From a checkpoint of a small transformer trained on Wikipedia.
Architecture: learned positions, no biases in attention or MLP.
Each number is 128 + 24 x the weight over the matrix's rms, rounded and kept within 0 to 255. Layers, rows and columns count from 0.

# layer 13 MLP down (transposed), 768x192, rms 0.187, rows 14-82, columns 48-95
[[127 107 155 129 157 144 135 134 105 135 130 130 106 126 116 135 161 188  82 161 120 155 149  68 127 128 138 153 127 141 102 138 141 119 140 145 141 136 146 141 157 159 134 101 129 101 153 130]
 [141  93 170 104  86 129 118 158  61 148 113 129 132 133  95 135 116 123 161 120 140 103 137 146 145 107 189 142 129 148 152 136  91 132 128 126 121 120 111 134  89 107 165 195 152 151 132 130]
 [ 98 121  94 120 144 113 121  45 105 118 135 156 110 121  83 131  93 123 104 136 122 139 106 156 127 143 129  94  97 125 115 126 144 169 135 102  94 111 121 112  66 141 136 141  88  98 127 154]
 [152 103 107 115 118  99  96 145 128 132 145 130 111 166 166 125 135 159 118 169 150 118 147 121 119  84 149 181 157 131 113 111 112 119 118 116  88 147 101 111 128 122 124 132 137 130 107 141]
 [117 116 143  93 103 146 131 122 164 133 128 119 142 112 128 134 138 115 134 135 150 137 121 130 149 215 145 126 140 127  84 200 169 157  98 132  87 111 140 147 139 130 137 142 145 135  96 157]
 [169 138 171 131  95 135 137 120 114 122  98 139 172  97 130 102 160 129 133 151 163 116 159 158 156 121 134 146  66 147 175 135  89  89 115 157  86 129 145 125 147 117 130 142 144  85 140 154]
 [115 148 143 155 142 157 104 136 142 113 127 125 166 141 144 150 154 135 152 147 125 158 153 109 100 186 122 131 142 126 113 161 173 144 160 125 126 121 130  79 143 152 109 157 127 125 112 139]
 [126 173  86 142 105 119  92 122 125 175 120 136 101 144 112 123 131 174 132 134 151 122 118 143 144 114 142  97 125 170  84 115 128 119 115 152 179  91 164 152 159 156 139 169 190 141 136 156]
 [149 111  95  90 150 135 108 104 130 153 132 105  96 132 127 137 134 123 120 132 106 118 161 176 121 128 143 118 116 184 132 124 121 134 136 127 119  94 169 143 181 149  92 119 124 109 135 100]
 [116 165 112 118 138 120 107 101 101 130 152 133 111 145 155  97 122 121 175 169 140 139 162 131 131 132 120 179 122 127  89 135 158 135 142 153 137 111 147 156 168 140  86 123 165  73 134 141]
 [132 170 110 117  94 119 134 150  89 100 130  87 149 167 120  61 151 137 145 113 127 137 139 122 136 123 107  78 173 129  98 147 125 142 141 141 166 124 165 139 144 126 127 163 125 122 114 130]
 [173 154 122 117 136 119 125 138 109 165 140 118 133 166 150 135 100 155 113 157 158 115 127 106 145  94 123 139 115 103 172 149 145 175  95 148 148 114 126 149 130 141 129 133 122 124 152 132]
 [115  99 129 141 142 108 163 149 109 115 146 171 137 133 122 105 138 142 115 157 121 143 127  81  83 156 102 112 153 120 113 161  89 136 139 136 111 129 100 112 111 110 136 131 106 114 125 158]
 [139 128 135 148 124 130 154 122 170 111 131 129 132 128 152 131 166 124 125 165 118 106 145 113 117 121 100 113  97 138  74 163 168 113 163 106 127 111 125 104 137 151 125  93 141 131 147 133]
 [130 141 111 117 176 109 117 138 138 133 152 103  98 149 131 137 106 124 138  93 153 127 159 154 124 144 127 121 100 151 151 132 131 111  83  82 150 108 111 124 114 122 115  84 100 103 187 120]
 [147 116 123 130 152 106 138 116 132 151  93 157 128 121 119 124 120 110  75 118 157 113  97 131  99 125 118 114 109 132 172 137 136 117 116 195 158 107  97 122 132 126 129 165 146 105 114 159]
 [201 152 142 122 173 138 139 131 110 109 146 107 119  97 103 154 146 176 121 127 181 131 149  98 188 108 114  80 125 149 117  93 141 146 119 132 145 109 164 144 129  72 142  94 111 137 128 104]
 [110 115 149 124 140 114 110 134 123 170 131  95 136 179 105  88 117 130 167 130 104 141 152 139 159 130 100 135 144 146 155 111 131 151 125 135 117 147 155 151 126 113 113 124 103  96 102 144]
 [143 161 135 136 154 127 113 122  62 128 136 103 137  86 170 126 133 162 127 148 161 129 141  97 121 120 133 143 127 129 100 146 110  98 134 126 143 135  90 106  66 111 148 116 125 147 124  82]
 [142 150 149 136 107  99  99 121 176 141 115 154 115 125 132 163 149 149  98  98 135 153 148 156 150  99 124 120 103 105 154 186 121 143 123 105 156 122 117 137  83 131 131 101 112 159 150 124]
 [ 98 172 222 152  94 135 171  99 112 162 131 144 133 134 128 120 106 162 171 161  90 128 164 106 131 109 155 160 150 105 103 155 113 149 133  89 182 121 109 121 127 160 126 118  98 130 120 154]
 [144 189  98 121  74 147 113 161 108  86 117 128 102  98 109 104 140 137 136 141 133 153 135 152 109 157 143 115 152  94 151 101  88 122 142 142 156 103 125 161 120 161 122 142  69 137 115 185]
 [121 134  96 124 138 112 115 135 147 116 137 154 150 134 180 114 138 119 124 155 156 112 131 158 124 120 125 174 147 104 169 129 165 103 119 187 133  94 121 120 133 162  67  77 128  99 102 122]
 [136 140  93 117 119 120 149  87 128 125 134 116 149 124  86 102 119 153 161 149 152 126  82 139 147 101 137 152 114  74 111 110 137 107 100 138 128 126 181 112 121 177 126 136 124  77 109 162]
 [ 96 122 168  92 141 135  76 123 172 104 129 136 136 107 143 126 146 164 124 138 139 132 114 118 126 141  69 111 164  98 117 144 104 167 108 105 104  94 103 132 107 103 143 136 175 133 104 112]
 [132 112  88 135 191 129 122 114  99 118 146 119 126 115 148 146 107 137 134 141 173 153 128 156 119  94 146 109 123 121  93 100 175 112 130 109 184 146 145 128 105 119 144 138 164 114 158  82]
 [119 141  85 103 144 150 137 105 149 124 166  63 156 106 134 151 123  93 109 139 142 112 136 117 127 129 141 165 155 101  94  88 119 170 132 156  99 154 121 122 127  96  76 140  97 126  97 170]
 [141 143 157 143 139 168 155 153  97 136 127 133 120 125 112 152 108 137 120 107 123 114 130  82 133 137 140 136 138 143 125 107 114 140 136 120 123 123 130 121 135 141 125 112 118  89 147 162]
 [162 149 152 153  98 148 130 164 138 108 114 139 107 125 135 130 120 134 138 114 120 137 100 185 149 134 130  74 117  75 132 171 109  81 133 102 119 136 139 131 101  89 118 153 108 131 116 129]
 [110 115 150 120 124 115 159 135 105 130 148 200 119 121 127  92 157  97 126 158 139 132  89 143  95 191 121  88  61 102 131 108 127 125 115 124 130 164 135 121 108 120 154 122 160  89 111 110]
 [131  97 123 143 145  98  76 115 142 108 117 126 140 134 131 152 127  73 115 104 136 103 102 127 140 127 143 147 100 109 114 142 110 108 145 126 133 115 141 130 157 121 166 116 150 131  97 139]
 [131 155 132 138 116 105 185 142 135 168 137 126 179 129 102 122 165 159 163 141 118 109 174 122 123 140 127 100 163 127  93 175 124 138 104 155 145 120 106 113 119 105 103 138 143 115 167 146]
 [139 116  79 146 141 139 154  82 145 120 129 151  98 123 135 126 103 142 154 159 106 155 147 130 103 165 145 125  77 117 125 112 148 129 137 152 124 130 133  91 105 132 138 124  60  59 101 102]
 [130 167 102 139 119  72 130 143 130 125 101  98 160  84 124 121 184 135 111 163 169 148 123 123  99 112 107  65  93 137 138 130  67 136 129  80 157 123 102 112 153 135 160 104 169 117 114 115]
 [141 138 119 108 104  80 110 100 170 138 122 146 101 110  86 134 125 103 136 141 106  87 187 134 114 134  98  67 115 159 118 139 136 139  99 122 118 128 151 130 122  50 157  82 153 154 161 127]
 [ 93 137 109  97 137 117  66 121 145 147  71 113 143 139 100 117 124 129 163 100 131 141 135 127 125 127 116 135 117 134  68 157 111 106 131  88  80 130 142 150 142 118 139 120 142  97 115 127]
 [112 134 138 136 144 162 136 134 112 123 117 118 116 110 148 113 198 134 132  91 155 144  86 152 133 153 105 141 128 130 114 116 127 151 190 145 164  99 107 121 157 114 115 128 151 111 178 138]
 [137 142 135 176 112 130 120 140 192 110 117 131 119 123  89 121  96 105 148 137 101 148 135 147 143 103 133 136 129 126 160 104 136 141 123 141 128 111 140 153 138 136 138  97 118  91 139 118]
 [166 134 126 115 179 140 149 137 136 116 169 156 125 155 104  86 141 113 139 119 151 151 136 106  95 138 140 166 146 131 109 138  98 126 122 122 132 135 119 122  98 109 154  92 144 113 141 112]
 [117 133 106 138 153 138 147 103 140  95 137 121 113 124 117 121 110  90 144 120 147 133 139 106 120 140 148 167 118 116 135 110 112 102 133 126 130  94 133 141 120 117 144 147  91 121 105 122]
 [130 135 123 147 127 149 131 123 130 125  78 125 126 136 107 114 118 125 109 141  99 161 145 115 140  84 114 120 146 153 155 152  66 119 103 156 121 115  88 115 121 162 149 126 138 127 157 116]
 [154 123 145 111 130 113  97  98 102 117 129 124 168 124 159 145  49 127 150  95 144 158 118 153  98 135 136 107 124 119 136 126 119 116 174 153 138 140 135 113 141 114 184 112 126 138 155  92]
 [162 180 107 141 134 163 115 135 151 154 152 156 110 118 123 127 136 175 136 109 139  87 123 115 144 145 137 148 159 160 127 133 149 136 143  99 114 129 161 175 156 109  98 106 117 113 124 135]
 [140 120 163 147 105 151 127 131 136  91  94 111 155 139 131 123 136 140  97 134 120  97 161 152 160 125 115  97 111 109 120 109 139 154 113 144 150 153 135 125 114 114 112 113 128 177 150 123]
 [109 145  84  85 127  83 132 144 139 129 159 106 122 143 148 160 145 124 118 155 116 138 182 173 111 116 117 136 131 127 103 156 137 107 121 105 112 110 104 128 124 146 161  90  85 121 131 107]
 [124 139 136 122 131  93 111 116 120 119 149 110 138 119 158  62 143 154 151 134 109 148 157 104 124 103 141 134 123 160 127 128 161 115 140  87 106 167 148 139 159 113  92 124 117 148 138 165]
 [127 102 113 126 111 148 126 185  94 128 181 125 114 157 117 112 124  80 122 120 150 141  99 132 139 115  99 160 135 109 146 162 129 135  72  93  44 131 122 139 139 123 170 105  96 106 149 109]
 [124 116 101  83  91 143 143 149 127 112 140 126 134 152 142 191 171 126 130 142 115 164 174  98 162 117 108 141 152 113 118 153 133 118 140 160 108  85 152 145 144 140  96 114 106 119 128 136]
 [ 68 152 148 135  76 161 128 144 120 147 106  99  58 104 149 112 111 127 129 157  94 105 131 127  96 143  91  89 150 108  91 107 139  81 138 123  95 117  99 127 158 158 132 139 114 116 122 204]
 [145 121  99 173 100 121  91 108 151 186 137 167 110 125 134 148 170  84  99 115 113 152 123  99 169  91 119  87 105 139 160 139 127  96 125 163  83 140 144 121 164 144 116 133 159 141 134 130]
 [100 119 123 107 116 135  99 112 166 163 160 160 110 144 129 123 110 153 107 139 113 153 117 129 165 125 151 164 127 107 128 127 126 136 156 161 146 108 146 184  95 117 117 100 178 117 191 120]
 [110 182  80  93 115 117 109 103 102 125 149 156 142 144  92 153 134 185  81 122 141 123 152 122  99 118 119 114 140 159 148 122  80  84 138 139 113  83 130  68 145 124 117 166 104 135 101 121]
 [ 97 160 127 121  99 139 129 119 126 150 133 131 129 104 148 104 143 141 120 134  86 100 110 109 157 127 140 143 114 122 140 107 126 130 191 128 119 154 108 108 126 159 121 111 123 154 145 140]
 [140 136 139 146 125 155 140 126 130 133 127 100 123 100  91 138 139  90 130 135 118 118  98 150 132 122 136 111 157 135 122 139 132 129 149 173 144 110 111 117 144 121 119 111 148 134 101 101]
 [115 132 123 117 138 117 121 103 113 160 108  72 155 130 146 146 105 139 169 131 123 104 123 134 127 114 130 127 111  84 156 118 139 165  83 162 110 102 112 123 144 150 133  99 114 105 116 155]
 [140 146 106 167 138 119 150 150 155 158 112 127 149 150 140 157 137 116 158 125 128 126 137  71 155 148 141 145 159 151  96 138 104 142 152 108 174 108 130  75 127  92 113 139 141 137 164 119]
 [102 124 100 139 109 113  53 143 115 106 132 155 110 120 113 128 129 137 112 142 147 147 106 129 117 114 118 125 122 109 160 114 148 140 141 130 162 162 123 121  94 139 144 126 125 138 139 133]
 [102 103 134 114 115 110 135 112 157 117  92  85 134 120 157 125 145 102 136 140 139 107 159 129 156 154 128 120 120 154 124 169 130 156 105 146 149 105  71 105  63 146 157 145 135 145 113 124]
 [130 110 158 135 101 147 189 123 101 141 122 149 114 110  98  99 104 134 130 115 128 129 174 101 114 112 137 130 121 144 134 130 125 147 186 176  92 115 182 104 133 132  87 180 107 165 130 144]
 [156 129 172  67 160 122 183  81 100 138 162  93 150  99 127 119 156 131 135 118  94 119 132 102 141 107 119 145 110 113  79 126 135 137 102 106 131 165 130  89 133 139 113 154 128 133 124 160]
 [154 109  96 108 104 126 143  75 131 149 134 114 104 128 144 148 168 112 156 125 131  99  85 147 113 110 138 119  93  74 159 134 162 132 148  86  92 119 134 130  39 133 182 178 187 121 118 154]
 [128 156 172 128 101 101  96 142 143 146 149 145 144 197 126 123 117  66 127  98 129 142  95 114 151 112 144 167 120 146  79 153 121 133 106 107 146 116 106 174 100 118 137 147 115 160 166 103]
 [ 81 135 126 137  95 130 112 131 110 135 108 126 132  78 165 126 103 131 170 148 124 149 138 123 134  90 119 114 132 155 131 148 105 116 142 128 172 108 154 125 138 144 113 120 116 142 142  96]
 [107 160 147 114 116 114 123 139 140 146 152 146 159 113 132 150 135 112 115 137 159 131 137 139 114 127 125  93 156 127 152 130 131 137 163 108 132 165 130 124 109 103 125 118 113 136 136  76]
 [ 92 173 109 133 156  82  88 129 138 106 102 136 123 129  95 147 173 121 188  86 133  80 159 123  97 110  80 113 139 158  91 114 151  94 100 114 104 163 143 130  97 143 134 167 124  81 128 142]
 [164 136 133 147  96 115 129 133 190 137 128 134  84  97 153 111 113 112 113 143 119 143 175 159 131 177  90 114 109 128  95 132 123 100 142 121 126 108 103  91 152 153 114 111 171  92 138  96]
 [151 116 127 148 167 137  94 129 170 129 181  99 134 148 149 132 122 176 125 158 116 155 149 182 109  81  97 116 124 137 151 172 126 167 118  84 128 129 176 179 117 139 108 153 141 198 124 159]
 [131 107 150 137 119 123 101 135 143 145 144  92 122 136 150 116 139 143  98 130 126 118 139 124 118 114 155 122 155 119 123 127  73 164 165 148 159 105 152 132 135 108 123 107 148 100  95 132]
 [134 143 162 122 159 115 121 106  88 136 124 140 147 118  99  96 161 130 116 135 180 189 111  92 152 117 110 163 160 125 133 104 132  96 101 103 110 128 162  79 153 127 136 124 119 145 137 150]]
# layer 13 MLP up, 768x192, rms 0.17, rows 15-83, columns 48-95
[[137 112 141 151 123 125 127 119  97 170 142 107 107 138 126 127 125 114 143  89 101 106 113 170 139 144  73 148 102 132 113 123 119  77  92 111 132 103 119 135 161 142  92 149 153  99 118 127]
 [122 117 129 114 177  79 106 147 119  88 135 142 147 139 120 153 123  84 123 133 122 130 174 140 124 117 126 146 144 111  75 125 131 141 114 143 116 128 143  88 139 132 132 123 107 146 169 107]
 [105 107 125 124 123  98 162 139  85 109 120 117 101 148 130 136 119 100 150 108 143 156 109 158 152 143 133 100 112  86 146 156 172  96 141 133 134 153 154  74 139 108 124 126 119 153 117 124]
 [132  91  86 130 104 133 141 159 118 127 110 116 143 117 151 123 148 151 167 133 153 108 141 143 142  87 125 136 123 136 146  65 124 150 147 152 129 145  87 147 122 115 105 129 118 120  85 127]
 [ 98 112 107 144 136 102 139 120 163 146 108 151 130 124 133 140 152  96 126 109 131 122 139 145 130 108 111 134 165 124 117 130 154  71 186 140 146  96 153 106 128 165 129 143 134 143 116 141]
 [144  92 115 110  82 137 112 146 155 145 109 143  86 140 130 100 109 114 162  98 145 150  93 136 174 135 140 111 102 161 150 126  98 136 159 135 158 106 149 128 160 130 153 149 134 149  88 161]
 [123 115 131  85 120 118 133 122 140  82 138 108 141  99 104 111  87 129 149 133 143 116 171 146 110 133 163 110 131 142 120 127 139 145 142 129 127 129 140 157 152 104  99 115 103 185 159 160]
 [143 156 113 123 133 118 110 138 119 158  99 115 102 131 116 119 179 126 126 155 162 110 117 106 127 142 157 110 123 119 121 131  90 135 167 140  92 149 135  97 138  99 106 152 138 152 105 122]
 [ 66 138 123 129 148 174 120 113 104  95 118  98 103 134 155 135 163 109 153 142 120  96 114 150 161 118 123 125 125 127  96 104 102 137  98 134 172 106 140 148 106 137 113 119 132 150 154  94]
 [130 125 162 137 164 194 159 106 126 102 107 133 134 134 122 122 162 137  78 125 170 145 109 149 114 125 148 210 109 110 130 128 115 148 153 156 174  91 116 170 141 131 148 132 123 133 155 127]
 [ 87 157 116 144 130 113  87 109 124 151  76  92 151 147  92 131 139 146 131  90 131 105 150 118 140 129 143  94 171 147  93  90 117 102 122 122 149 155  88 193 126 134 114 118 121 114 146 144]
 [124 152 120 113 117 137  79  85 124 122  79 138 177 138  90 129 110 138 118 139 150 141 113 155 159 122 114 124 101 136  84 123  94 152  88 134 130  63 144 109 163 134 125 160 103 122 167 138]
 [128 135 107 148 111 128 111 117 139  98 149 177 137 101 128 121 140 133 141 123 103 112 132 129 146 117 168 114 150 142 137 117 103 149  51 129 135 165  95  93 113 129 133  94 121 132 125 135]
 [108 161 141 166 122 108  95 103 166 129  99 126 130 121  92 127 137 151  95 121  98 148 158 101  94 114  98 150 136 127 130 114 104  96 162 163 129 168 133 133 155 147 150 127 125 120 128 132]
 [155 113 137 133  88 125 121 144 107 148 115 124  86  95 141 117 149 157 128 134 145 159 128 100 132  67 159 199 135 169 138 112 141 118 143 104  97 132 124 105 147 151 144  95 118 130  91  91]
 [128  94 103 148  99 101 117 121 136 184  90 133 141 120 125 170 162 107 127  80 136 127 122 127 146 140 111  76 139 145 125 111 126 144 151 149 134 117  95  82 119 127 122 135 136 117 121 105]
 [181 116 115 138 134 133 125 104 134 122 129 176 113 114 104 113 144 185 130 146 119 118 118 142  92 160  96 115 158 127 132 118 127 129 133 124 133  94 121 177 141 142  94 131 132 113 168 125]
 [128  85 161 100 120 152  97 153 158 122 132 148 138 113 136 110 181 106  91  97 110 131 111  91 166  90 131  91 128 152  91 151 111 188  95 144 136 106 119 116 104 136 147 127 161 151 101 125]
 [121 156 114  64 118 115  77 102 130  89 145 168 144 118 110 124 152  99 158 134 103  99 146 137 148 144 146 124 144 146 121 140 156  28 135 117 111 156 130 105 125 120 138  84 134 129 135  85]
 [131 124  97 141  95 126 161 139 130 106 110 149 145 178 143  92 136 141 137 115 122 162 120 117 183 116 177  96 120 159 157  99 133  95 146 101 117 104 108  67 167 123 145 105 136 136 139 132]
 [150  99 141 108 175 122 145 107 124 133  94 179 153 168 148 125 130 143 108 151 155 155 144 132 126 150 116 128  73 113 149 162 139  86 114 125 162 113 134 130  97 132 115 107 138  97 172 111]
 [ 91 140 154 126 112 177 112 147 141 135 147 117  70 134 181 115 125 156  79 165 139 119 133 120 141 168 132 158 115 121 136 105 109  63  98 125 141 162 126 118 125 165  99 138 151 154 138  99]
 [146 118 131 122 141 122 114 155 154  98 130 132 104 146 166 137 123 127 144 164 172 217 129 118 126 149 159 126 103 117 157 159 150 129 115 105  89 117 123 116 131 114 141 132  86 143  88 154]
 [104 155  69  82  86 133 105 113  82 192 117 101 138  98  97  86 153 123 110  91 109 102 135 161 131 114 162 151 138 129 116 127 170 119 107 140 129 134 131 111 121 115 112 168 149 111 115 135]
 [169 132 122 121 156 156  86 146 162 106  97  86 146 150 134 121 149  99 134 107 121 147 138 150 148 138 118  89 167 114 122 133 109 133 105 140 176 137 135 130 118  95 141  99 142 132 125  82]
 [ 87 131 225 115 140 134 130 138 111 146 109 110 114 190  98  74 149 154 122 100 140 135 124 149 156 181  94 118 113 134 148 200  81 162 139  85 145 157 100 159 143 133 148 129 122 145 135 136]
 [106 139 144 101 165  84 156 128 134 136 143 162 124 108 142 127 131 138 116 144 145 156 136 123 135 122 157  88 121 115 101 116 131 126 117 112 164 148 135 161 108 143 164 153 157 141 142 143]
 [136 147 129 128 121 129 105 160 109 144 132 112 112 127 106 139 123 113 150 141 128 140 173 143 112 100 156 165 156 140  83  91 162 177 133 134 133 140 120 101 107 124 160 118 147 102 117  98]
 [126 122 145 114 118 122 134 153 106 129 147 131 154 161 122 122 167 100 108 134 106 108 147 123 144  59 122 104 120 119 111 165 110 115 102 143 116  90 128 120 145 100  97 155 114  96  75 157]
 [125 115 126 130 117 143 111 160 118 133 109 123 153 129  93 102 139 154 117 129 153 111  71 119 125 138 128 127 157 104 138 123 125 125 149 132 109 121 173  73 202 126 118  89  86 138 139 129]
 [114 114 127 156 169 134 139 160 128  97 137 146 136 146 103 147 108 130 118 144 116 108 162 154 117 107 103  91 138 115 128 122 100 146 113 112 135 147 116 114  92 159 121 127 127 148 130 132]
 [153 163 139  73 113 176 108 110 143 139 122 138 143 119 119 107  17 123  50  94 157 126 101 149 133 174  88 124 149  81 117 140 134 180 138  94 133 121  93 142 137 109  93 141 118 154 120 113]
 [167 110 106 164 109 122 132  97 109 108 148 163 148 142 137  96 108 148 122 105 105 108 146 126 103 154 167 110 134 153 151 156 139 129 126 129 110 124 151 148 143 156 129 172 116 116 145 103]
 [131 136 157 171 141 119 139 122  53 164 146 151 136 124 116 101 119 167 173 136 101  95 142  93 104 226 109 115 126  80 141 130 174  89  93 137 144 139 126 140 148 115 152 121 136 125 104 135]
 [165  95 113  96 125 157 144 108  87 134 143 141 111 152 142 149 131 154 114 153 179 140 167 137 117 142 129  96 159  96 105 129 132 143 100 114 144  76 100 149  95  66 116 152 173 124 125 126]
 [122 120  95 145 161 113 131 117 148 133 110 117 112 167 136 117  83 141 135 121  84 134 122 128 119 153 169 113 107 157 142  89 144 141 103 162  92 123  93 124 112 119 178 133 141 151 137  93]
 [167 106 111 140 144  78 108 131 109 155 177 104 132 131 152 161 104 137 134 102 155 132 130 109  99 150 130  95 122 144 133 114 132 112 110 126 119 119 130 141 115 145 122 119  87 157 115 115]
 [128 108 121 171  91 128 119 127 128  95 143 153 127 141 108 160 156 147 111 130  90 132 127 126 142 113 153 139 132 147  91 102 168 115 127 153 175 113 130 156 113 112 121 122  82 134 125 159]
 [152 128 152 111 129 131 120 121 139 144 103 152 132 116 104 128 143 183 144 141 163 133 133  95 123 136 117 119 145 122 113  72 125 132 125 155 111 159 161 143 100 119 126 144 122 148 128 137]
 [130 102 129 177 128 137 149 173 121 147 134 121  90 132  99 124 116  93 106 143 124 123 141  96 153 119 111 128 120 115 146 111 140 118  85  97 148  91 132 124 120  94 121 200 126 193 111 137]
 [127 119  96 133 129 124 104 122 166 150 132 117 111 162 145 105 141  96  96 112 168 140 146 118 166 106  85 164 152  93 120 150 118 115 159 104 127 162 127 168 143 116 147 119 178 130 175 143]
 [114  94  69  61  87  90 119 133 111 121 174 113  89 151 113 106 129 151 134 153 170 116 123 140 138 164 164 159 144 125 151 108 164 136 173 136 145 150 100  98 131 139 163 100 132 126 145 106]
 [103 157  92 100  91  81 117 117 170 156 156 102 146  79 145 132  95 119 101 105  96 120 102 152 116 153 156  91 128 134 130 149 111 124  89 118 146 115 123 139 117 133 114 124 144  77 154 118]
 [119 148 145 140 148  93 113 162 104  76 108 131 123 137 121 125 144 105 108 148 157 126 122 198 185 129 167  95 132 151 136 115 149 107 133 117 141  94 108 120 143 130 109 119 101 117 128 103]
 [148 162 129  97 145 156 120 103 125  96 118 129 164 152 142 118 136 119 100 132 135 138  95 130  92 120 137 126 102 142 149 105 111 125 125 140 122 117  85  61 115 152 169  89 118  80 171  87]
 [ 85 120 102 123 138 153 131  90 147 153 128 157 147 127 151 119  97 118  94 132 135 130 133 108 203 132 120 104 183 112 136 128 140 122 139  98 167 127 108 114 128 139  94  70 106 150 130 148]
 [141 155 124 146 131 120 137 165 118 153 104 157 129 155 122 124 123 161 163 145 123 118 128 141 159 116 157 129 130 110 123 161 138 120 120 135 159 133 131 139 124 119 135  75 131 107 140 150]
 [150 140 107 113 164 116 105 133 130  89 142 138 184 155 135 136 120  63 160 130 104 130 136 148 124 122 137 156 106 135 138 141 109 144 162 154 140 120 156 157 185 144 166 137 112 148  92 116]
 [109  89 136 115 127 142 100 139 122 139 129 128 144 107  94 156 131 119 131 137 124 139 116 128 155 115 114 156 161 153 110 180 107 103 144 134 127 122 113 127 143 112 128 130 112 131 153 132]
 [142 118 174 124 123  72 116 119 140 116 141 123 112 155  96 124 129 155 147 110 142 103  86 150 146 131 149 141 118 174 120 101 122 109 138 189 146 142 156 126 107 168 151 102 103 123 103 130]
 [128 102 107 104 127 117 115 127 152 119  90 136 123 103 146  87 113  70 155 114 138 136 154  90 155 157 195 139  84 145  81 114 144 168 121 109 181 148 106 138 110 126 133 154  96 107 140 177]
 [157 139 123 103 158  97 120 158 125 123 136 142 131 143 154 173 119 142 119 117 130 199 136 109 111  89 133 133 125 121 146 148  92 130  87 132 150  53 145 152 143 108 147 146 119 133 112 111]
 [138 120 111 114 117  93 101 141 123 139 127 166 123 134  76 141 123 142 160 146 119 157 159 155 152 122 129 116 102  61 144  95 100 106  89 122  88 151 126 100 134 161 119 139  99 108 123 160]
 [191  91 121 151 135 122 125 126 130 119 129 118 103 108 107 121 163 127 127 114  99 157 137 146 155 161 133 138 104 141 157 130  80 122 160  97  87 138 105 120 100  99 120 141 141 147 104 139]
 [160 136 137 110 115 134 152  93 139 104 129 143 152 106 199  73 111 103 177 178 147 172 105 112 122 176 139 118 135 142 190 157 171 140 140 127 163 171 138 160 150 113 163 128 130 114 160 107]
 [190 154 100 181 140 147 121 122 122 133 146 162 107 132  77 112 119 121 142 111 126 100  98 157 170 103 138 115 106 117 106 162 117 105  61 130 143 134 122 144 149  97 141 147 134 107  66 158]
 [ 90 169 147 187 109 138 167 145  98 153 128 106 154  92 124 128 144 134 110 141 140 181  86 127 133 120 132 110 120 136 128 114 115 151 149 137  80 114 119 146 124 112 152 129 139 166 160 111]
 [ 96 138 146  98 178 109 150 116 138 104 122 139 108 123 176 114 123 105 128 124 172 167  93 122  95 107  99 101 103 139 115 109 112 115 106 152 155 131 116 135 136  97 138 114 139 103 125 126]
 [ 89 108 134  68  90  91 123 127 104 161 125 108  94 140 134 105 141 198 138 133 135 132 119  90 145 103 160 124 123 119 140 120 127 155 143 149 129 174  94 119 159 100 131 112 132 153 137 125]
 [124 138 137  85 130 138 146 102 157 136 185 171 187 129 114 112  99 114 119 156 140 174  77 122 176 111 109 143 134 103 147 134 116 109 117 142  90 138 145 112 123 106 117  92 126 150 161 147]
 [109 123 118 132  98 117 149 151 161 112 159 132 120 138 146  95 107 112 148 144 135 125 101 128 177 132 138 119 131 127 120 151 125 153 109 128 128 131 113 137 126 126 167 136 145 159 104 167]
 [132 139 118 136 166 116 142 141 116 108 123 101  86 159 137 161 117 103 118 126 126 136  93 150 129 158 129 191 113  98 104 124 121 138  86 125 118 150 102 127  93 119 131 114 117 115 131 148]
 [106 105  91 172 124 159 111 136 123 103 100 128 113 110 123 125 152  98 117 136  86 116 176 137 147 134 130 127  70 103  92 174 157 135 119 111 142 105  47 121 155 127 134 157 140 100 160 105]
 [166 126 122 133 140  87 106 108 120 139 149 104  95 112 142 130 138  83 144 168 150  69 107 114 173 121 102 121 151 170 127 115 137  92  75 160 115  78 123 123 160 118 134 126 132 157 125  95]
 [130 134 124 121 142 146 144 162  95 167 131 128 114 126 154 112 130 133 113 138 149  92  84 103 102 113 125 119 164 146 131 126  88 116  74 128 114 110 110 142 121 140 130 135 104 109 122 158]
 [128 142 157 129 109 125 125 129  94 142  73 173 117 117 118 158 118 124 126 139 137 159 125 128 124 178 138 141  96 115  83 155 159  95 137 128 106 113  91 116 141 148 167  76 113 114 112 139]
 [140 109  92  82 153 188 128 143 136 143 117 121 134 123  97 108 113 156 118 197 106 159 174 112 118 182 112 136  52  96 145 113 101 115 117 135 100 152 133 135 170 148  66 107 132 116 114 139]
 [117  79 125 147 112 132 122  90 110 127 142 113 149 140 132 175 135 109 121 117  77 126 140 149 170  96 140  90 121 142 136 113 144 147 144 104 138 107 143  85 111 146 127 129 146 152 175 123]
 [130 131  94 185  79  87 141 156 144 138 127 139 148 151 121 120 129 154 100 134  99 129 149 101 152 107 146 127 125 131 108 167  98 149  87 151 122 118 112 166 129 101 150 156 102 117 125 134]]